Weights of a small GPT-style language model, trained from scratch on English Wikipedia.
Size: 12 layers, 2 heads of 64, MLP 512 tanh GELU, vocabulary 8192, 3.43M parameters.
Architecture: learned positions, tied embeddings.
Training: a variant of SOAP for these matrices, 192M tokens.
Each number is 500 + 25 x the weight over the matrix's rms, rounded and kept within 0 to 999. Layers, rows and columns count from 0. Numbers have three digits each.

# layer 9 MLP up, 512x128, rms 0.0768, rows 400-425, columns 0-127
507492487484545480442462526496474495518515507491545497508502502513536443472506483505472510467490481501519491522516492514496492485487532510542520500523517472514507497491557516564491500490540479490443518484488558467467485472509510532569475493469492513500450494460485495467488506496517506468486498517487520514457499506485478516480528461528480507549483496514447493479496492534515537480499
506486495504499460474545474496486587542479444487489489517500500472504511513482500497525499567504495480452534519453526500515528514520484497505484513499484523521506496507516488531484486463456447520520512519485521503481520455483530504460490533505494462519465494492500510487519504507485491526518519481558507503521498489481493538471489529564486496516478478492454551502473540472508441468513
498512469517509516519477492500488536541521470532504486504518528447504508448501468465523473513531471535474466470501439454493504453499468537501514475491474506547499493509487487543481512518520470523547489498471530469482519494448501484530479506465522488475487519464519478598454478507498520522492507515516498512488519500470444485510495469520519490519513528549445470520497463514473491530489
510486470495525440475527540466452505477501504509473505493510495511525505472512505503533466469500474493521504530495533527460462476518517541452498496474495523542515498494488468527476517483515494498492517509455536495505538506508493512529480523513540506534496487539500486533443517472496550495498514548472513503472515477502511477479502471504540529524454482518466510505483493541471517471505
521522485525492542500505517490510481490517510469482489513517458517493512511498488498503554530517502466521469472526460533457520498474486537501521484466478554533519512482504494497465523530506475525520492534502530535494504500518530524543452524475510486499463465513499497525508496514542518490511500479534463481511512498493445489489463501467540475521510492525506467440454484531498525514512
498524515531516488508492578479555525500523471488548480486483484464481477512488522516477529525442505486489494444484484520556510510538515470529486476487520470500512529516498531502492521489444476531486523529517536499494482438478520512519490535558481535486511523502497525517455549491494472508520484509477513539514528512474509529509550492493542514503489469489519500474471492513484501506550
493517517524532495517500482524427501497472507477567511551529521487491509496509513486537536531511475533491506498498486511483531556524449520453474495510491530472494524454526500494503515479502505508470504494521473491520521504473498494454515513476455508483478510522528486549457528492489520485470548544491475455511456512498488496500460482519515493482460541484500543460531492458507507473535
508507457498527504528498485523468524533523492491495490468520506539475536514505527495492494498514475494479507508525520456447487528493529502473528517472478513509475476513538504495518498503504520529529478523490488513509453482497470483493470483524451505503464445529495505479495489431523520488458465515495486459520518527502479520501529516505515481484484461533486523514486479553510496474489
496476478518477437511515500490511499555500523519473470517493461498464498473511485516515496510487490477505518494460458518459453445497541482510538512513515438514562483486504514473466483498479491526488506486531498459507501500498505559501514461445444506558500452458467480522511485505502520492460510509539521530510463532477462480508526535525515487489532529504559515522494506463519535539496
507449521536521452533495482509535472479481482557533472505475482498491500514527477505510477504431497497473488489486509501494474505482498538446510449488524487520499518532500505517524518471504517481447511459469527495507490468529517506485514504471523512475504507499487502471477472503525498507508499485479505488504558519497508523502540493441530481473540475528449411506510532495485517470470
508524473484502471499489511508478518469499492498525519512534477502482519485518480466500477511507506540499512493564522497503463487471457509515510501550498514511486506528496477507474503525534497550489480498501491479471477477444518484483455458527474459521495439495473522513519471487517468529520512509465481533502495491453476505525493533544487506547526517483534515547520478425456500471514
483517498526538505506484521490484465478517454530469489456484486537518504462480473547487512535457445498481524515512507465497551526487539479415522427489556507489485456483483500527488489441472475519522482493471534510511525509513477556525537460514429479547540490491509524506545504528516523506504503504470503525502476511490476521468523458468522451538497514482501452524527551518520527496444
547500480474509461546478508505464485537488475482516457517527480539524473535518476516465473518530507467501523503468534524524523524537531456462506460519494513495508513443493538517527494453448478540518497508479530499508501488494480518519521483513443525481460440543506510494498487501471446478492538487488527462518477507500489478490524466530469521505453495500477540514518510523526509449534
547506460514498515501482532504503523512487493523524467519510512454511504480540536519450520498495501512540561517506459476473515549466478493513491524485498469537524500487505505448532511482492516482517533524464517451499450493484543500511461496495464551506475508486547484515457479521509498454494484477503514486492516513500539493517515497555539479499473516505550487530486488510483479533484
506495509491499495470501485509468499518512506487479485513518517477512499478550501521511488511482463513502517532505545502531512498485527562499498483478490431552531477473503489516512510476526477480502478472504504486496467489500517498504508537541494501525465486463506527483502505498539532497481516546496506525460543486493533437466490507504548462550491507475493416496504531513504488505496
482503474529512442469481539578477506523462469511542501497528524480521515483467505493484485564459532526497442470444474497519540449523497513536482501492516500491517559490503506492459485502513500514520503505522524492509415494502486524511506509507485506527490495496492482507504511503469542530488478549497495507524462519481510456523459497508484503523490496516540527433472501501445490494497
535505435529488475543486479483490502538546495530515493502458543514493559482499536504470454535540516504476484515528535508539514514479451484527499482457493488466533510481555529482470490500516488495493542498469471507489447487495474527499463469498494464543468519495491526539502501479494471463491480541474498527511495490472496521515550503486521526528498468478514514483479506486508444510507
468542474505509492477470528490506490483508487510476466471525505545507473437511552503496527466484468485480484478482485530536542528429522513500478516534521514471510494481458498581502547506504524519497437472518503484478473486496513519506507508482500561518489479507507494498513542482520493449462481513482476525509495456507511479494531491522495482501514517497459514497502476518504529494528
486503500515487514548522480486482550529488500479528571540562518537493489520501500531481536509511468526489485514464523469525440551483510484496531453475476489466506477513529534522537492530502483508504453464500467475476482484482538479506467493505467525502441478466511481501504475492512535540482491454479499471495523529479489527525512489481546459468493480502475466510512501493519540487547
462485460490490511554476538506439529544470518491500494505512526481551499483505490522454462518489502529470530505464542517500468492523504493467512502504499490516520483492493472504513484494478469479524520455536497520518461472516511467534508521496471514528491522513515474525484525489480537461483480530488488549499536538480455484460488496491506488497487521505518470529535478487484486514479
483519522467508483530503521497506491520504524492494534517482476465490511482493509527527507481491514498528503460530473470488493491532503484474497514506505479493527496517477484507488515476539473552492506463516464481503495465532511521506467523530489468451496500504471564516461509472496491485521487485478512512479446476532494523451516461487505491500520477556452498477495491486510486540453
485476480522491488460508533522519494504477525514486467454500460483519518489548489505515488486512517486490538485500450480545433509528477517482488409497480505486533500470491517470540517509533516500479447481507521516527546504486464510504456460461486471499537475530561526506555474546502530476515448498538493436512499506524443475468531465546572474506501522508496456488502510461537519503521
551477491508499448476528532518508546532521478497523524478514538496497505511504492500511525481497479498434469523511520525552499475510502526478497527492548459498516531498480469504503435476488499490486486480491526464536551501503526473540459475524511544484478465505507473536491487500530514486477464542482499513484509513498488479484530473512525436537481518546505503483477486503514544494480
532518502468485519534440506532486517538533515458494489523513531543519493483465520514490529465516512481517504487499491545497480523482475493552486519499481482508475473458483545537517508536503501496455525522475519496519502509528501536512474496493466502525503533507495538534511464504490537504464467513483539506474511535528517475461588475459484539490477513497477512491507480476501486494480
505468465517482500536469499527511511472496484533543453516512466477525534504525487494462480500510503502510505515505483537502486494501494519511513471511470501478517494488525474487447486498500518511512549473526507487517485488472475525490499462529509533487520476469503516479446516509531456498499454479493533529471473508495481492504529478497532492475493540533481526453496516500511504518513
503503520488533495527491486475499458494487508472424463527511515501488540465493503523513528507512490469498557466473481548473500517477526521508510539502489521486494473528480483540543486497503475511498568473522483491488493524487497451543471505486475469517503524467497558528531538495517491453500478492508469499549467508505499538501496492523489494497531465503487520506514508488494485500481
# layer 9 MLP down (transposed), 512x128, rms 0.0764, rows 400-424, columns 0-127
496509484477532541531507506480532489516512481566498479510501516471502501475541544477520518495470498550502515496560491498488521476527468477519434516481513499530550486528495464504481497490481506524502467468489474521505542519501474453515493513527477480502531499504494521503509494502485446502450483452512467489494516459503494484485477495493533486539485482486469563553470512534504474471462
495492519524468506480541472492483513510506517488519459510537516484486484469524479511499449494464512481493510506488480562515544484518535533455485484521521502518439504420493539494537459522467466543508494482465520512515558479555504510453525508446508543496490488511492571524520477524474470487481471547525481492512514434516539502459524478522464523479489512514467495496532494502495521509477
529489499533508538490507499498493501454464446505516522514491500528529514504502440489469468515505503500472502513497504553541481484550506537497449533531524509499492457507459522496470497470462491515514539495457468525536461480491530533547492565479519496483539493439481516473462485542496487489482521530483498555469544517470483508506492498509503484506471487522538518497488520479490459536509
505521513508478516449490465465512511490462525489506469522505497504472538528551535515521502459490493521476505486540546482487455493500506495514477477511499491476508503460485495491462510489515513502485486475437477534512471510502509448505478484507471519494515463453449530498534541501486475502480508529504466484505481513471500559518460481482502462501494505521446555501530498517491516501491
526491523455502483502517488500493486459501499491510464516494524522542470549465530498529544474450527497493470452533495492526498427499516483505501510521534519472488526542518478545513483493475492466501468470494457537556506512524512475499478540474528501492488493443503497466501491450522477507543456490507501482524467545527533493523498499512511451500472476531537442548488492515490524526474
521470475492496516535542513524474508461526487486501487497490506504533504478481488491493524454505471507491486476553503524467502527474517492501507531511503527498494523490499477497534543507499504495478480513484488534545516524509477453448496486477556510498513448536491478474500485447491524498528507485519479444459549525503475517538517467503517483482497527457491485499524507495504465540472
494486516473477494503538486530528544537502512446486540505507514509530483544484533518460509493541508527473521520532491508485475538493483434485456502523489496494516518506478519533546465507554493548504502451503516543526504521453509492466488498479490503488525514509486541507502539496462540508518469507510539485440537555508498497481524492486544563480479530502508490472491491471499504524515
455512521523525478497490515510485490542510507463556496450497512481486474452511522488479489497486485540501501510513496487559521481504528516537491548491519458488501481507502506507500509497506541494532497485499495468520501489523525458510493511511507548497521510489499547511528510519504464496508531480536510560518472449540485531483481511522489521486556490550539517480506488485481506507513
515521497506487527519471498475494493521490513487480516505536518503530506489529501491489509527519546500489466474463479488451503457482541478520511497502524527472419532490513507547531539500537507489440508481487484472520476517483507481520490504502559506483520496491531495494489501475507492537556536473499512470571515446558524519510474508531514535500475476508487483474469500557441510498483
491509516499465559501498530495492510522514520472555479505494491496493471518489519550438540478518526475486461481465496490487531495502495507497560503455483508453499517536499499502460477461524455511535487496491494483443426508492523499476482504489503491479467484513445500520509449546521487475456506552538479513479480488493547507499530563528494520481464485551477492523491491511487506483491
494488494523463480498496435508474487496548537507496472511534504485494468510521530462496495541499517508539464490507460477524539507525499509471466509493502501499476534452512507515471547491533489499503541502542474519485499514454518510510499525512507467481504487481508486516562505507522479499485457491505483508467479488479529496490444483494494492486492476579473492543461496489505508496522
476486506535506533530474541500417510459521534545508503502555512500503520497508558498494448472444481470500551536520494518472489539493514485512486424471525502514459483479484497561488495519536416524548541509522529469458510522499513493533497480519559504484461505471487498530533538467503505557484442487497533496514463469491532488508513462427505488489556436478486418554530535480461517503492
494512500482543494519514514488491472500529497524458549463507509499484495506503538461459473462522533497474472560536537513471449536502493475509499517529516506518458473559483569501473531494522537477477488493477496512462572486531476475471496558517533502528495533475454492462496562473508482510486492536506513505555468485473491442487514487497467503491467482473461538515525472495459463547505
509491564528545498485537483499511472542526507449489434455512511533557472502549506518519527475555508464526503473503434440487501501546558542465528492499525492491484441527496511509480522538436516483487523486502506498493497495523494519510460518464486503525510492480499524515509461515512470493469466522485529496530512503570512463459493529455477523518477531572506464451485529479491496481524
493487530501472468481475482523506492499524474504517467457478511490494482497494501511455532491537503452513512531478473500504501520458497506471511477501524505471488495511515489486494501542520478522506479502526528533513540504490507516545453461547520496497478506518534488480472527538502527488514505469464492521482471498511497492489505490515554469524525488488530525506469507507508520510512
460533507483529509531555498498510515501486498457532479492506466486581509465498503472531525510523483455487490514472497522490520546512475504520484525527482517511534493494496497510464503485520496514478514486503476500478517517531490471440538511488486487504532542504497511476552484503498491443497505509527512555537524519539461487528458541512480492509488505529556494461514496523447530507525
478485515516507527475510507489495541508461481524476527493514484481503500510523522491513492500466534440484514479478482504484464455529480521536475480485520524513505496551490476473493489501488410506487522526533496519512443532523457515498526524500511496534502488516512482494511491453494472483449498513511482492478513454504484521530526500504507511477496558482513520489507494465514495504480
488515497516492497511526457492501559503494481501476524508506526453490508484496453484477489468491514515501566518522478489500502475526466482462537550507516491498496494539537510505479516543501525493554510520541451491440541488517483509562498452470489470488512562435503518498496491505487513474484531506526518508526494486505463476475495490529516523533511480508481451469515501495531454502510
469485508514509534486553481501476541482475516513465461532468470527482448512490547501483536507530506513458493499503485435549503479507504484488501547443477501503520520489509452485540486534522500462515462524517453499491511525513492500487484486475485462533530498494522501491498527567531487451502521528534413529530532539502471498544486496505475457495499466512505492513546529524504510501507
461477506506477523479483498495522505556503526477486496545514492502512465531529492486502512504449519497526482535522491499503481520494510509522436517507493515414473480471479492490488503511535512493536499503511534514488484494519529517504517492502483477509554531504518476494496494520504493522513490487461533512518460542536494515490503540507474520491494485530478495453492436459518471483503
488540490505457512483540498509528462548480470492477508459505505517539509508487489461474514501493533482507519516512512472495503504465511532508489488506492501496473501525518483523528543506457509491489489511474470486520547461509490511499519497495515517533491527475483471513507485510521474471524511502507533543471491539504509512465461472528496493536483501505524498483503478511505501504468
490451502516505490461546490499523544505567498518515555518504495504515556524483532536516464457489492463531539470491451516526468563576498528457486468483475534514539504473485521492536517515501479475487485466518435497471463485497478501552500507529481461495517548473549504482481536500513467479444498501502503462546457500524478483504418485490493486489482516495498482487553534472517478527536
458526517502538540504496544504479465484502478517493463514532484528472489509517512471527532484488524504521500507484530531477524482492474519496478518474466536510515532520464482462504533517542479522475476521489511506530508529476482529490463471481498515449541513510525489497492528480441470472515513468482535506494479504500497488472493479493511495492483491482528468494483520523495496519499
504496537511543473483502554522498511470531504553498491488471464497512547477497552489528467571493509509503487508534508484491492496456511536480452518519526491514537486517493460472477500491494501528518470478488462501517518502469486476516488519504524506497496503514553450497523523470508495520503502485470456526568452463528525482491476506537527496499510488537553532502522515519504466507532
478466548512510498503474529489510491518471496530533506509493554515501485489503512533513521496500559456469501497453503524458520459519496499475483501502483478508459514505487550484476453517493488469527509499490486536514510460532509483504516473463471494503459484548507565479506459490483507520490486452517515496491510434487493515491501512489481502527464492502510476528459512520490560516517